python train.py --norm_place="pre" --qk_norm=true --schedule="cos"
Each number is 500 + 40 x the weight over the matrix's rms, rounded and kept within 0 to 999. Layers, rows and columns count from 0. Numbers have three digits each.

# layer 4 MLP up, 384x96, rms 0.126, rows 139-187, columns 0-95
545514452512523510513492455510435503542486560481470456607460509514411504499507562484519578478535496467504505540577486556556495450522545511449511520545460462498489518519544420480501504499501463542429431449478443491471449461525485499546616490473488406553520497517481538479485527460501530549
461451483439483438526516504514375501511485481618436458541498482427482514463501455466462523492514464461485486542530465497490503516556485501562450468509484471422490565406460494478513496569476493470425526537479522496511481498550501471574569457506471554432536578404500433514590499518518508486
484453439517516457593583527550548404483466487510435478523498442513494488418545468404445555508542445580457566472497525418465524563516499437530499493445479500493587508528547467425496522522433417469456589535430495546459429502500428533447549498490519504490489487502568471506550515461485477463
483497480496494440482502512522483527513543529463505566489512540491502481501448542459533526508462472467567468539610496449505528479520520483460448508467501503485476537510533500535560490502462489469465518494480473548613494478489529475452540489440453505461526478511482484534476504517532471422
506559457498474548467552560439478536577544534527531458523492562489488497501457502525527515483530452480466505487529487463480415488486531492426531514574507565554476523522460506565463471440476505521488448525527489541502459488481518551599523495556401466598541475504493459537467441491510488482
435519560555474454499493518476491531475469542514515522521476484505493532513465465510535513499564495516576489489498492532477447466502445483520516479503489526588488497450541487553537458450522519570515390447500479441533493493550490491498559501540488517470501501509539524493525557552506514548
495528543529495484505472551517538530482530542472482541461511490497493475488466547475469499505546532444491561508551527526533479483493461480464498500477482524533463514495504527495457500496545457429477444489461447554540492483506490461424424511477517426504486485514431537580512555500475458485
516460493447474512497558489486447462494481489496512469550463529544445476499498478479550504499544500473537469489426447505467452498510588494538398503465393527523497457515448551504414450507470491530445453490443563495523520531486540497489522549533516459519485476532543472472513498522465461483
472398514499472536486415521495572522501527570551503550546498418487445595564554436531484523581469464454520563442578545441459418441567480499483545525442531522541440465537533550488483494495548477527476491415501544515522513509414519495448499587489543420546500557490464510508509460518497503556
532450479537525536510495460448446501502556535457520524497460547487489432504475569473517527516472478533458462514539458528546516476483474518504480481559509448543490545499509456501519528527508445515518464451586496582457463528526466608572494523470513515538556548435472474544481455451493552506
523527513504474463458511472551520511456534504425433526484463457416514503496532592417540531507557432465506496463509524465534495525411516506486571494494486497493524464478535505491525463474439537477454506504487467496477496498429530510538467496467442487503499540521581430519490535551522510544
507525581517481520544511540521472437547530522475504518473511524470489434505452539529500569428553528475542492509456543482522493527492554492574469517522426521465483431506465502500472539448482526486603535478479499487512531515464536566559406525451480534526500520452550436546535548508455495495
461541569474519477510485532479490514526522468484452469500546505512531529498485538481501553568561461461396428576468519543432509495597573502436554537543474500557497444442522542501512529498427501482524472505481466529521467509552463593450504545434491504477500561520511480470536537442493445454
494389441515406483506444566408484501510493491543531478482465506437506521517490547484489547484457502558508512496564551534519475463475508499478499463469529552498405467490481556488512541455506543502481505512400526507513476568489454481497540481453536423488534407526513490583500503419496476549
487469513432526490564485475515470514524439531513534431465523465521519469432516523579518490506493538580541413527463433600505476497469534401513431491438498479514508571515552468498439514525463516460463532521534505570517510498453533494518472492541374486521488507513598539484436563469464592537
522479528496540542501496469513507491556480464489506521493424537420442485504515486514491428481465443556537485506515540424502490546438482589526542576470473526593514534517495480463545510485594504545488523452605497540516490462446539464482512490495606475484521438391528490507494464474476460473
474442497485459443479488476488534479508514531482514540476588492507491505506437414420504431510561470412494484510528493467495511449473515436555375518545533542457479444536560465437482488563477449484442573548485556495537534525448534565445536530492578477522491437476542561393540464463486485471
499583417535501451591523474462523492555515516542450453517438481476451463508449540483492549489541498462526465499538546570567538521533526554488482498561580526552508521511488451488608508538476432519502534537481484510497466533507507539544575474515392483549430487560472525526448457513479510505
475484486506510525466577489531450535516538447539503498485539511458536521467486508484511510558514509493463522514525529493490452462525507565538505485489502497472481534504551488530578533468543522620518511544513542454511553451435525508514550553457536482534519536495533466506478434534530462510
486499543475553448428482531486556491525474476510463576460554469550479553500531455559543574503490521519527546491574459533518511473457474543557514485492560506532518439447565422502495538425518492444498467445548510526581514532473587513460497475488560479544591475505490474450521494485453534485
463491499513539513548551487477567444438485531454545580515511509490462485551500575443484461495538562556489516526455473478509548446463525529509464460497444541490525509501518503513541453504511552510522517518525548517516447474428464581523492507484497532544553433533518446490488506473545479422
444448426484575470530505556565473517519405485563505457560531492459481536536576448548493504445521452464569471440510454560482558505424496588547438474532468485467465413501487510487522447550476492527446486518490433422470522515528505496442501498571564474517557537433497500506497488524568569510
495483492537483459503495514502534497505589555537535547473540448541490531528571552514497471537464492553459482495511468457535467458436564494508511536505467422425445519507539520497536493452487496531530448539509508488525497481473487541469493465496515480501531579502503418430439533521452504446
520514531601559508511508549558510505514517500555492395465481550572468525477541489498517542500536538490461490454489457513506496519520499551430392476518457511541462462519468408510443508459539444461584563521418498559487512587477511456523482470556451530447471501476493433461500515510539471502
540462450503555493613472530470511521502465552532533522495489464477462541499522547429511444471493550555454566494534499479470486443537486487488453499447440510537447453448572550467533458451543437492508548531530489523426506473446552507539431519508460589478507513479582546547513493517508497537
565472516411477490492492517499529497530432496525509506547462566578490482468546494454518460525497477493534515457547508505452473459513495585455539507551490466526515516428471540485436540540526506513376480461476474394445539489456519569545422408578437442514484449554479466572451515468508508563
483415516461490494463467515472474525525490488526546478524450468542470514541461462474481594554485462524474495455488507456540520518490534552524531481492525503476442453550534512531466556522474483577470531525528488413532525474509495547508540493486497445471466495516493538527456523506522480460
541580574526463486498520550465504491500472486479525493552440500547465520556539564557519499520544533455543463492487493530493503418482465519566464481473490495449474491479496444506508485555513521528525425479527504476473470475479495646577481455492428504547418523512520433493525570544510496535
493564493559481515468467496488495453497517490544513518508525539532499468516437459526467501494502489477523523448509497565534496532528445516467487499499494544496537489523546505442532546485609461481477471472514435549566530601445445532452435476563448445462514442561481507511498494494515486563
535523397487495596538389530500487504539485489489539454456521474537481447516498528478468465531528469573466502466482538501536514552465425544553418526500560532510530512516486516508482462448499492495510544457599509471559491535513519456373472477567503576520490538454478527489509494558502543517
499500549491463526501491489553472455523532515463573480473522469513540472554462521522537469488469532541539569474531539466462468491498511500525492519535526554526448516494552510519466442493555566534470408525532427546497518473502484434523463472518438548500496490523490546538416505480529520518
470470491442497470542504467516510526535413563456541474520492532551432511511466495521500541528393427530469484518546479473401548476483449526459455496548479495471579474495558442482512438543575512466501496526435593488422502542503480519521466506559502522544437571470499532543576483544566508445
525553558534490518478540548515483576511510435424459469540490511473516419538536425501487494531529451516510527536615524474539508509507554426516501482436437461498591556479426481480496485566459493439513536510471519461474530561575563558481464507520425533504502452596438435448512426532461505497
525531480494497531501458531446513509524542418517525457503520517464550461469441584477502465459498487474489507501524536496449506495496486494373525511454420444543550512500519513489507527531505551388555465556462558585463443421510519590539518493556451576439510447505448532478516531437492489537
523496494505529573514560505466501529503525472490494531531425438521520447535435404530457525484450497521484532407517508464451488547502520430494491516434553540490556511416403470494495508503541529558472487523496533460509490518497449425464550577493580457479459420466454544484424430519499459494
479461460465445493446498523545455467516513484495549493567538514553509543456477510440477466525457490542498475516427488498477453543551539465477464547552573455524556571447453511538471521505572555548547416482500526507437525460491504474499536518494522404513463463534494443475521542504464484391
566578538430512641430502491439487429497497493502465413454474476499498595548561472440517466518432489495483464485572485498524489492509543488523525483485482490503549494468568501526474519507483517508474551467516513463470529547533511469550460523483507451571464477528556555481485555516446449474
539489468461433544498462523532535507532475511421554549548496491458503439436493475497481474510490571527472512452462503531508509562492505477490547500550514526504493525494497494502399437499569513497479443460502426517532454498489461502432484464448540471576514480471515505566502501501479480503
572485524535471478476471507452553451532502492477582499542497537492512498514463488485489591502484462508517485530415422495597564462536409562443529491553466498514588471489502451484469547567466488491434507460585481485527524503548494501531510476466464476512475478536515482450447517450494549540
446498476378576521489483524473490495544450537489468501466497503488563564495512496545510474480493492468489500482485516471488510546472525464477500473477491538461471500508463481464498438439435554491501540462428516499469533582544408471517526493485517517525488450500517556460566492538511539421
474502548561487456451518539491513546534533475561490468535480504474503486503509489536512522442481466546532504483478510523500463417510423513463504447579540498505406427513467484534508470461555499550551527428434522582480507531526474469512467491566548530511501526525468564504518510459469478495
459576560508495447514544567538522527501576525458510431448526514502488524536545470503522476469542479464497502507532479508449533461505502506488448518551525527540482456527513481458472418535534526504564603522524565457460459494529435491552472498557534454483492552537469596445447507480501482464
529444516423486513473537493487462501493495536530482596487538448495459555530483489568466502449562580466455577496480484476508447470339480571565571451540463490512554542539488447543480510491537460489527489461522486539396479494498462598468466479540517475432477476481535504514513563504471512557
472491447431507446529442558494482495499491569550500554461519469469489447533471477458459451498484548577575477511490444490470458532485506510562421595567596518456503501423507512537557500487498535539484485510501468492453506555511508603464539524504483509497467539468480602413516492553475565492
501476556546544459468475517486533478495448531501437505417534493512547527493511492491437491553458462559442498466555565498522476482476464480593493452541515536478514553429446495545448480516497463520511550450475495508532511544525471482491553580475527508458528504525455492549545416523536349584
484519465571475489507559465474502535520529606535457503576511476545489450482549530495506454432469476539466578516462406504514469390455548506456522436480497436445474494516437488527446488525415450463512456545437476542544485480505626611451489489427523530477571561521472448466580535462508464564
503556490484553503468439518503463399513502540463475522463472560480411483487504416497512494505485556544517518444479494470449587506523489530556470452447439520488566499513443494501531461546488499476511578473532529495476514569505513534538488506518471493480486484545470529456481544517486483512
538482443471458535482449461492560495470555537462558478517524431470474513470435496446536495484458483515417466451457479509508461535513496518387486592477474467468505451548458538423484482538505469476495498539456536561490498516474552409502470529469467577433459521497523463521529482466498463489
504449509418434488503537501455563486544490444551452475484471490480428510443483496478504417514526543450575552532524514477521483490514533521473532482473479485429551509540551585507480512504492510462444448539475507579455404558525506439458542505441470449549496480482528506563497484513441549505
# layer 4 MLP down (transposed), 384x96, rms 0.12, rows 139-186, columns 0-95
459538494502471481476517501427616508583409516454410515498428514488554512475479496572523564516460478437519465495496486593488537513447475475484454473551525410397481517501465455496537476455593483513478474499531497464508508569529461496498540514534545498503543529514483480435535519515470577483
591553422481509463400487456500391420543465455514485532468567457465576565538515495538526523499513472471487597511513443461515452443501519477513509484479506516435469542494461593451500536483485519556516481426481522479502459541566520499514483534588515503409580523509488508483492501497617571482
506473610488520505511488565466506531474455518476436488632538439517565546489488473546571530450407551514456507539545489482526503479452502464520568486524555469523516595566464508549447544484535503475540485502508576555584518499496506450528493559503468486496493495552455555457602466550504494549
478521498485533462508529512547543540473516479504482518559490529467539481560513502449639495534481501448512512485494524514486509544470516482425458522486541463440519519506488496558491445488520499531477470487528459498529526447486546498444510448485508494514538507497480456491410470460487440490
474519512491614498551504550516521483429619518530447529476471482453518528497421505526497568493500499542461401423537536472501432491462513517505520517569511503488562515481482508492524563468484494517508490549546501506475517425549470480472505494507456498491495492511486413494503490561621492532
547474502550468516507522574426554562505487476504448525557478496516478532533425484559557530493510470509491409506539494544542508543475485519519520487474452487519487503525563491613524535503547549541477498465433489518512454475519531443462496559539469507511480511482533519468459549479516526523
494542532486487522499467453451525486480545479483513572506575470493492518505479481469468538474441512506414534477474515497487470546489444498496509490529513547480544529502500491618515492509553456504446471520492451536554501495510501499467449478502487470543418501478541507471526491466455492562
529474530494562532488535486459489534466481467482495448506464475488450496495544549482487480500436486498507537468418493478513553447456497507493472590523447537509586522516474502464400481492440495443569461550451550473510515492455522492409523487521476497511474519436562474512505524500584410526
509558393516438541584483477565510560461497543500505496524477539505571481526461477605545426457471484462439480498520501541586559537431530441517505475536484517391547468439491582514545476457513555512505547469454487485448533482524505490544545493407544480500440521544560451459508579453561529504
483498537504469539507525441469503480514498474451546452530574500560475465531494589501487527503471444493502536529549540486518537543498460421500461467609569568486489473504514494527499472511503486603471518471475516516487525526435464481508492528520501518513513436529541509524497485549542539544
498557567479468540506517492539459466546480537397429539562531485427534541503505483571515502562491531506495431535478516533543543547545471557506503526471479497543510510497473526542515476603506489456438474515543455474540486507540509501496511506481530515572465538491487469474535445481502441489
455530530519523482501562446514548499516553390461528545501513486538483523499467574466575493538503535523535468531493493433459435485500547500534496598507470539505499502491556549492483495482528465415499453502481403485528506528523539483471516512516531578577488443498472471544481456506539432516
449502563472573445517474534433469431539519522471498464515576489550459499520453533445457508500503498509488416468501524424488550541550574558459478451484442543501488487540490544449502531530500484472438492539538456514488517545560516489419430470471545479507573504555519488460458542409464430505
472560552494483540471534560494506512552520421542489497525498462613554446497495537541526426474508488508534550469475470502468566504500502487505417491507515505498522404506539502535498453537512451563414535450534543518517556486499506544479409548542483435499489497489482468539526469483510499571
666541578469434458470475560455456492498484461615485533486511522471463513463524507502486419458532507551451613478512463484556527580518523526494515548510507438508518482554471528500458587548433546536489488487506535498523548593469551486475464522531485511514547520556502471408489494472493460497
602521425551488474466421446491560471503527465511526487484509434488467496511477464471474502500548505500497561541477506467452466448485522488461534574547533500556391478491495508560524545490495499543476485496548524451470485471481525545572480552480567493443482472497457463476466521519362482447
483467416458448570484531516433434451414558511448440475532505442480516514532496505457594534511578581469495463480539480396519569528494500501501441393517495426457491521403456545532467503501462482503493538545517531426483496533518511442487492512527500500512524605453523464483446574434488511488
459504453456475499536565473516429543450488529579501434519448472482415466515515557450491520411510529546474441521520539479511490591532458501480451453538510475450594505506515524446457502434494516531441568567477461556452561472548495508456503532492489574535541535541485493534487437447529600527
509510551466490435510457412593539532516500550410519444492516547463432481501501500492474469553513518489505493478498546483519413577543512489532527521482539495510470473511474503443516468522496519480467476493531559531457502523465448518558516508484493463490505457505460488471484505464490515442
447503572504546522463531553459567371484571518532494566504495507468452496490499466576462482495508525419497483497555462488514525424501528539477469519528466512423597483484494484540493532533355543449511447486503505566502503490545547506521493499454409490553531536542484472487492541462475525449
476468497429558558488466485487479568545508491606505477517528465576479550479461541449464565562482482492521519545416508496441491542477466477459503558510520471473514543484457484486530522478518485516558530469489528465517509533510505483516502462469452521491458513520446473478556511644553475529
586537518498544556441518478442461513477587488496443539533492485510447508556493445526494507508533457498439588571465480474503487469501460540416614515492544576503540559490533512513437570486435526529489441544451476511412520500500463493471484487541435506453526563533455481550508519458385422541
409449505506497560532524536505483572542580480558530495515508463505507464493536489474527568482484533525507469459459448462543564479505455477542530469496452524450446478528538600527559492476468500525524439474550542489504550480542508522437477524500491483478512481543491478414490574498504474523
433510460456486466503476459466469607472459467533449458522395518505443422447502461518531444450486514408452510473487482531543458583485494503522524513528470567475467526421524484582418490513494512545511478510539513534514497564465512495439494557510523447466510513499453491493474477494432558542
518517529512470413548503562524492476500445476510474593508550532506485497568488473437447480490547505509465529533458447470479490483542478496499528561519472488534453510447476559525539482605533458543426487492537534476485578515484515526557478540502468497441449523498459537566475527517354538469
418554517561463489496445502535422448491498546441540454462426545467450453492425520560468411516535597474528535498443456403474491523461560469520490497493483501520507365524520497445517527447486553475522502570555553539501500535502490514473507551497474456506542516475500499547435465449526505505
499484477485493517431475506501484476585504547466505465491532529532515531435506458543453521443491428523546478497544477477450461482480513477544508558458543416573518461535529473443556511525480469472492528523544511488517495512502460553398502478438523473467529518548505488489481533552474486478
484469484515467470477492465561448465496400535493481471409476490449434496455497525488489563523520532523488458492509531468471458494465554508505503497438468538526452478567508485537465569571515524444562521476538485528503495451518498532519512381515552514543488498486570527512450507464376564529
494423443551510448492536480441493460535522433494429543492495534474491551496522498528458487449509456523500468497445497532470505539481527497539473535502425510525502534420525481436540461543513537442489444531425564493473534521555524505504515509479526538548456495520524522535468513432452546540
462462501557519496443432532537577548479389454495503550504549523507468476515435491542533450462493504459493473479471535490506541516527504525521546519498481576495521510564485532612453508504507554469490520488497485529500498568436520486541600465462502467507449477477444517583482494473560561522
492536481511564489477467552483460476420523472540508557528507551520566496475440496542490551497534515548555496471461450495489432485533420524527465506493477502523436492461528493426504499536487544523529482503551519449435510541447474460538487522539522554494495484497478508509522477497589516474
533485495519524456487479425541494549461531494486491526571535469516436406460522560514563556584546476522444482482471530563436529487435532518479482473460512493469567516537535496494519502480468466481457545508475533451450508514537522532520467544476558527450573573432506546480568472494471512425
455484518502487449528480531564562448484537493476521482495462530559485528484520477534579566470477516504520480576521575444514445461476544508444471520476471437468550518532492457513444481594551477562496497420433585529524489487543499563431514524513474488395539455512484448513520496470477500586
600497442509531514560551487474555645475499495459538455551538509488402559468492523473490450485475504507442411442420503459450561502455467503448475499460455531545499515506542494527592455492524524425484505483454459484452452538539504523487460480542502465536463456553454506549532555483577549525
428452495569469576545542500511447573528508565421467560529452417600550500490424433594526462474529517461470510463448511491495471498479575515482445523488518511544485482423522445543453593565521553504518448473444483446439479475487528452501507494463582508451451528510495501526492419438525473581
488493491560478550498485522499504446511546484458506516514537474490553513511476417504510539515479531541517365513567560490546433540454469538513503460448583503471543552508523509595472493507537517457533514502532475525450490402488414469476536526497580526523539521478463489424498512456509460474
424569517560513435477485484484527506493524527467466521485407575554503508503494455552525532512436457554576545546516516498524484469478478526454442549501457526489588484563491459469539517540543467513476539485534502455493506466469485486499419491480475449520525512539521441534476517474547499458
611494517534538516495475458535457465455491520512529569461441469499477537485507475491524464492487458466490467454515511495520513484493486469419461469563489413537574446437506475525467553516491525488509551467536463608477553489484530517518430514514471518504498520513534484499444456472493552483
460510477509542483483444494482584503552501456543589568551565551524555572488444472526492583489434565461543494569519454489543472420502477501520474510560503525530512496488561433519501546489511418518461532541468545481510521524545545487528513556532486527455500490497515500429524484543531546489
356559494559556492519511454464440560521445460458488520507526441559522444476465555514574520548480500479525513538469522515522497507540487410512517550496551517545504574527474524492448537493504508480539519463484492448452536492514483504494454515510506525474459547528459498463491494498574530497
451543497508502459485465555449519523556622465498488497474533541424549501511497533536508478492523470511481498494529537508500489530534476556469484545563502488476508471431483495613539449514512487506457534495502542618547487501432450505514427507473540449450523527440470444494497531479470504514
440578456534495489486513568527497578414493519500498520482502546462519522494489484556493476510476501466522468512484488568491527462505608498525538458507421530502471538481550527548408527465512474523543526467514512463561533467475477490482507506521446457435460473516437413541569538534442532533
538550456506512545439543396499474466438489523499510424520508498453472487510491518477419565530446508462451496521514471514497503540420436504494492548497456468428527560499501492493491402558386544441551433480522487544503468519478529512490567459543521538482571504429479490451504538538408493443
512496470422491492505505625464452545498502529510513497530536480524489577492491504501519424445562518480562520476468474510431501527570476530516475439439502474491474423521477580430565482454514502487556464481516540554530457517510539486477515506483396424501404495450507518522526505483561440491
515410469470527502495499580428485474567450545500515457484500531466517485479525566478490522472564438497554505515515565508523477448491524513563473490494504425500482469589588479448511508553463570461509438464500545450531527440543546499433535432459579464494512492545497522599479485513531494501
400446527394470477495476505477541446436437526565559460546513521414546444467502547502527453492498454532484487557391472497533508516468514445540496419523501557403444475464472551513449483564460501495508551447436441490509494507531499590529483532476498491479562533506505481449496589480497468522
454505503452444481518476498501517532529517508543517526544470508512522503567572545540528473447410484466499506457487460421556455473442477513468461516482486520489553530558477489458451505506515566609498511526490531504511511490457499521512493506556508542455499497517471451486535507523374484501
491521544462427517503486561509479498465552522564487516470493539475439513505518465500464557562504531441449535481521485521473456504532499464516557540457528533457508546517533491525441466539471527504441469526530472574513518486463539481463504527500500450545550539529455482543469537457430532510
# layer 4 MLP gate, 384x96, rms 0.155, rows 140-187, columns 0-95
512464539533496505560495563503519556480495505527492532584544469428585454497449454498568416480491440536478460529496452467489457530482486439520464465456423547504484512445542497456558528550526514422500547448490539541530468547483525462542528532573504553520495441418516549443539382493558508527
467454561469535521606458521435473533469462480487515366512572547452475504459429469490517470484536591531503507501382460471457558426477638525450476535510424498459479515414526471503521530522508449468500443466560435545556498526544557602549406532539567566496458408415471595546461564439604463524
514491502499528502421525467492510530526486493502526546528548498547522528503536534506534524495540531509529421508446503480519537488454428513473545511473502453531486550483556528525475483496461487511484453517528469563528511508534505594440481523487504482493489493454527475489509513510528505528
493512496536487478453505573488484493516501485491528494527515476474501526475498533494519451522557468487509444479470479493484456549557464552523523511498426472452474479463487516521483484490425476509458440546457618510530527424465511483477528449474556531454486507479509467477533529508514436491
446540521527503444525479540496536487464465487489483483514491489443498569532569523463486500514521480499457481524483517503471478462520509519560477510516470533457577466473505401555555526464533452520503499497501455488539482537460523488511462553491494418485472518505514500494511438483486462478
512543485500519486476487518491489555503488521512541517507472547444513474487518517510554487451556439535481509502538496441513476476501490464442471471540458490480493475482443487548467497530509469467534485522481535453552535473544524490576502479472526476544489491542493471474500497519510530499
466521455569510465452499526510507576459535456550450449472535453477541529469463508499524517523474540522542539455506477512436453460562484439473505566516487501514483546424485511507450551495494472463505473487448536506475478515500501559447580455498465520572487522460542467474529482557538457583
427459470510525494573461507600516580488431499528589507491499535445553577504537465467515481540512544507533423457398474508475546519479509474524524522522550496481526466537564579528545560526512487499498412444522430471517506458502554550465377567510546513501413531431513555462511515509537526479
421525540510548466512525499432478507505517502467484528497455505529518520442510483502495474486503498487461491485501451465443546484479519571470508481472444451490464510481500444468445526575445562397472462561496530550539511420557436526447507505451519547569462487500553478531506542460550498495
501482540492453487508522529486590518450531495443579472460469478552541484479480492578560464487532475465455454519573565456482535511440507425515517500487558557553486493515454543486444538518451494465553566455442480497570524507491467534459555514521472572479523480470461521522491515529520498571
479442461550497494473525521525439491562434527535465443572469446548592490449567494474572462480558465514579499421473429483576530433478496508495509415470484466503472499537478473438499556565438495542465510507424553519574508475550504551534458516483594571468507510466385484498494534503526530515
492540502525567485480544439493580476545494454452484423530495459574525564463563465506517474552523504552503491574497468479548526473489462458517529566518480528475544505511444504558487495517471463557474484480517500504496559496438485506534436488523484469543523497525532490498473445512522521541
529516548424511503535479508469488466514420438483545491528513445405498502539529481515532453474523468540525460428467482474499510476496587541534517500395494508481492468477544485529601552507498579480532488551451523437483562483465445490486458533552500523556392498496485558484466553447568503482
437481519525529533546514510621533545515477554517472518505425466480568530503477502546533526508470466474509482501476546427578491583500467563509572490441480488539506460560507551478487488537485540475515519504429545482493490433428507499454569499521534469503448582470478540547536445517562507549
520539512436530452506534470544406401472516462491418535522454525484557457472490472527532464561531496586497517541520510487401482538471481501501531543565539453546579598507519475472483530509537486523509490500526473472541525507394492523503517495511479542528451467488564472534482509505469458497
488438516496523532480516536561507510506493496539512483499417498420583553465538455485578383481525427454425533502535537529573462569409520471444583478437480544483516519566584502549474506570520467442529437534463491478460519473490534452423575502481518542498438486533426484546517482440518492518
466456496511524477507535492502469528471507528533488447511525550479526542498486517544560423521402457487475510504469510524491556465479462566496569476475402463484499513487506492459490511593541482440570505502458517451466534572492449482531464497484531553496496523524487485571473545493498498502
490534486494479504488461456514526517503576497462548401479527557482591501467513593476539470451574469463503569525505531542566505443484505535523464542479579464465522475511520536493477535491489433515452537480482506473528523507466459502468523523479493521481560511446424518503497444476562511534
456434587432445466545486542490512460443477498540441477479504535465464534501543512486581449551470550468508492481507591502479503477433563471486462551517524412498507552486504511507598480420586483453547458444554480407450501538527529492492476521475447489517435509466524497588456444475535501510
488501510501492484459457490534457480533496460449472465497451485406487533505453498553494509436486491513521447491502501477499557530501579452500463429501512515533553487575600427510506469503448510474441465480486496531573457594547490494490485606549522435515497479469541505527514465492525541465
485409489526448492516452506479483421550454458484544451497566493471542454497500603532497437503483430476515404425528523550479598516464606508416450485515506448447480498506417531538512530583627518524450584443521452495524456475507546485490499541489560515582501409414509509470422433514614506469
520454464431494423473480482477489517501514460521492519471490491464519520498410485493476446522491568546439503527554551483495493457494510470486539538501485509503548576457483500542459509530512453494461513556521518467507526478471467496558473462444454536566545504481499465509463547420470546501
478518507477481521549462524503413515499466530455457461476500554469484532483452473509545494495562482578584481574512503467504515477461497497499481420477445496576443479472543495534524569497534407487457485479509496559521493536510519438515524518485506464588515483494489607461519450495472551518
510464500522589537461550476474506498556521446518563451525506488450511516472520593586500428491554541580503510483526496552500472497517558482473549559540486442473493536501489495501555529517560454483553417511394511496507437465417484522548468480529501591487540408505460584611490492529578477509
499518457490470454459407573518397501459486485420488539576488461464426496474455535500491488502575560414530490529482514461535512476539605447526489478513526493503524486529531440495572508429447490518521509518558562479521454529543486481492522546539495530499528426446545479517445544480491470491
445492504511511456518453483498502520434496491501535557544510495487406488443491439502468490474580581520426460516519558450503508500576457402496491568455542547529533503493526527542448530522553514511469555450499471483430614511503510465448483543523491456466486471535477491494459476483539548545
460527543463501534518513511483557506477480481508477549493485493477619457535552508513502498519542485531566492404483510448583606527541556451469485502483431528472581497459478425453503523579482472496465543450454459464477579438444513539514509481511485496573488530503486555427496559504479506530
490513616565540476542451524470534446479508483520505481460472540474435545520509501511501557515504468438500526510498506522500525538520457487505465550511473472488569487527554458488551564533434519424564565449517434441524548448475522481479542529523491523515464559532531499511474523444516515537
484529551478555541571506507506558463497494528468495486488560489454460489464436509510539477524485565526495503474482448487462483472500528436475528439550465487511430463465442476502546578532493499479514482498512463561512510495413462469561415567509448576479504538498610482483544472492573521569
466502493520538487497537479459509462569518536536478518597445530494467465470534470465491440480554515514486487491491482511594613527473499570500486483565501504522528519510537488492547498479408434466494514513470520456530499487484477498488507527549478509530418533485474504455534530497517569502
437493466460587548515511570571578510468461505520443440502473598466481556494533445576544479480547532453414464498572484489517471501486453509474476533567523499536558545483380455498494544511562469493528585484462565544551568448519483483484440521591431541511452560520423547520560521484480535500
441484486517505469566493532494505479528475541537575494490575532488565529466470523551523530439460557477469438506437566510513510476434489492516472472540502524543486482492465507513454500491458508507527451460466443555517485440550470506439448529508522524463485480459479535510466537376541494540
496536591447580465437504505503536420554513435518457439512440568516536573488526503501497466499547547530515544491585584492522497491443506538544451529483476477519443542490437548477488561568520474514464486477469441503504521509478445520531477467530564489516543404525544468504492497498482508541
441524478478494494524530513498511567642458502417495501583522486478551490541323437557597518418569527447598465487502517523555463478524540554498537501526492511588592494461585490516500585493502552520513462417466448487518465469501499479554506544552498491499443528432506534516540485481492548621
508502452518504449525441573443510484491479443522466497588481573531450466416472537468494431533470468548430443483453528482548565480521506497581502529489495499547573574468445444483488530498497517544508482498531559514524525539478556496543562543536493476582526461489438465466526482458541532504
480466484505432492493509557491499521484517529474517499531483481499559531445482540500529480546504571495514511482435461475483460523497482523523526460452540477518532540455537559504576481452573520541479489444494453497541540462530503534499511550453566499521520528430517478519489518490508494517
488506508464511382455539507506464556502516517458487518477498500516503475480537492438510537572503466485506503453499476458519536504468546498483436508534496445486541436506514469520497520481530545468531467509409479533514511519485533527531487462536470497511493480517542438494477458452547485477
491450429511585508516449492520529503472494414539485458498584625468571531474410493486556466562426563468513434479470491459429444487540498493480496588490487398528510592435598472555528491476536449558470507494564500527465560507472427579460501540506537519590448411522498533518535536461472549509
510499466534538501538444470559529432512517537498513442460459511462512465476494516532461473495521544500495521430500555458525460464452486462455563514512519547502513536454489509502451561567636555499530505485518528436498505454422459519491450481512484457521498432501535564576451467451512503486
526493469476487464537472566486476529511533522452489482483449533387454521498482487483533507504602468484555442490586547461505444515567526466489493539490495485505519494470487559514533507480464482521466567471510488521548491516442494534523463438482497488542454430509500492494459502513478537539
485449539484600556527523481474531465505410493459578519522508522508499453437558447522535526564481494523527516529503466510539512504525457401505500454536549565493496450432440527507509497487530465494481468466548495502510570480552482507467464556514515503580488455449525588465462492556535551539
488422622523510453504504505476563477484509505548475545498500494468475466496543533568479535501566492467564510433447486437518481472461528431484535494529495458625570490507414462559538534465544466510527526495509429472481516539500431531478486570503591477593473438505450518494441518417451480544
450520508554537484538578519468540539531479510512576430469498513481508478503504537499486508478464479526452507587471498526484521513491472468429502496466509474470541488465511470535557523609614464435509523433466461510530517456530369520480481583481518511533459481484487529521603460437551572495
498393467547555500527522567553482425564448496472535465526509494486439509460469478507516435482498547508567489428461513525540543470477500471565510494493493410516545483528517409475572487555566431511441492511495525529519555537511510568394491502505547430567469508479502435525515559522589518584
428402557467539543470569582497509383471470496426521476548449520474524531466474537522502363576534524424471483509478501487495484568551564444480600598443564530581446503548503472472546520484519527481594600520477459484521534458460479580484538564506489537539491500498508555591516514468583501487
475516426510510457503481507483515435475516555516492435461519505405467488463509511561482437553484511526483551454489449468450558449572546501478509559494542420542540507485523460438567513483516532473510558540482462493544436534453462550570526482469501433492466510485472545494573438509549512521
510521517544552536522505531501546503473555542484559424509475490481522480458469473507562465413578478487499528467514475528542511546520474500470436572480519531541551488526441505468519536512435405468466510526510525481500462477477526482521460524514515546495463513483508457467539485471458507510
528500558496460452504497541469578510508479442527492504543514493496454519415504551455505454580517529551472452493450419479538521526515521439514493472510518537538494547467519528556511469466531490480574521509555458451533547451552521534500471547590404527490483460475517486478487511519529485481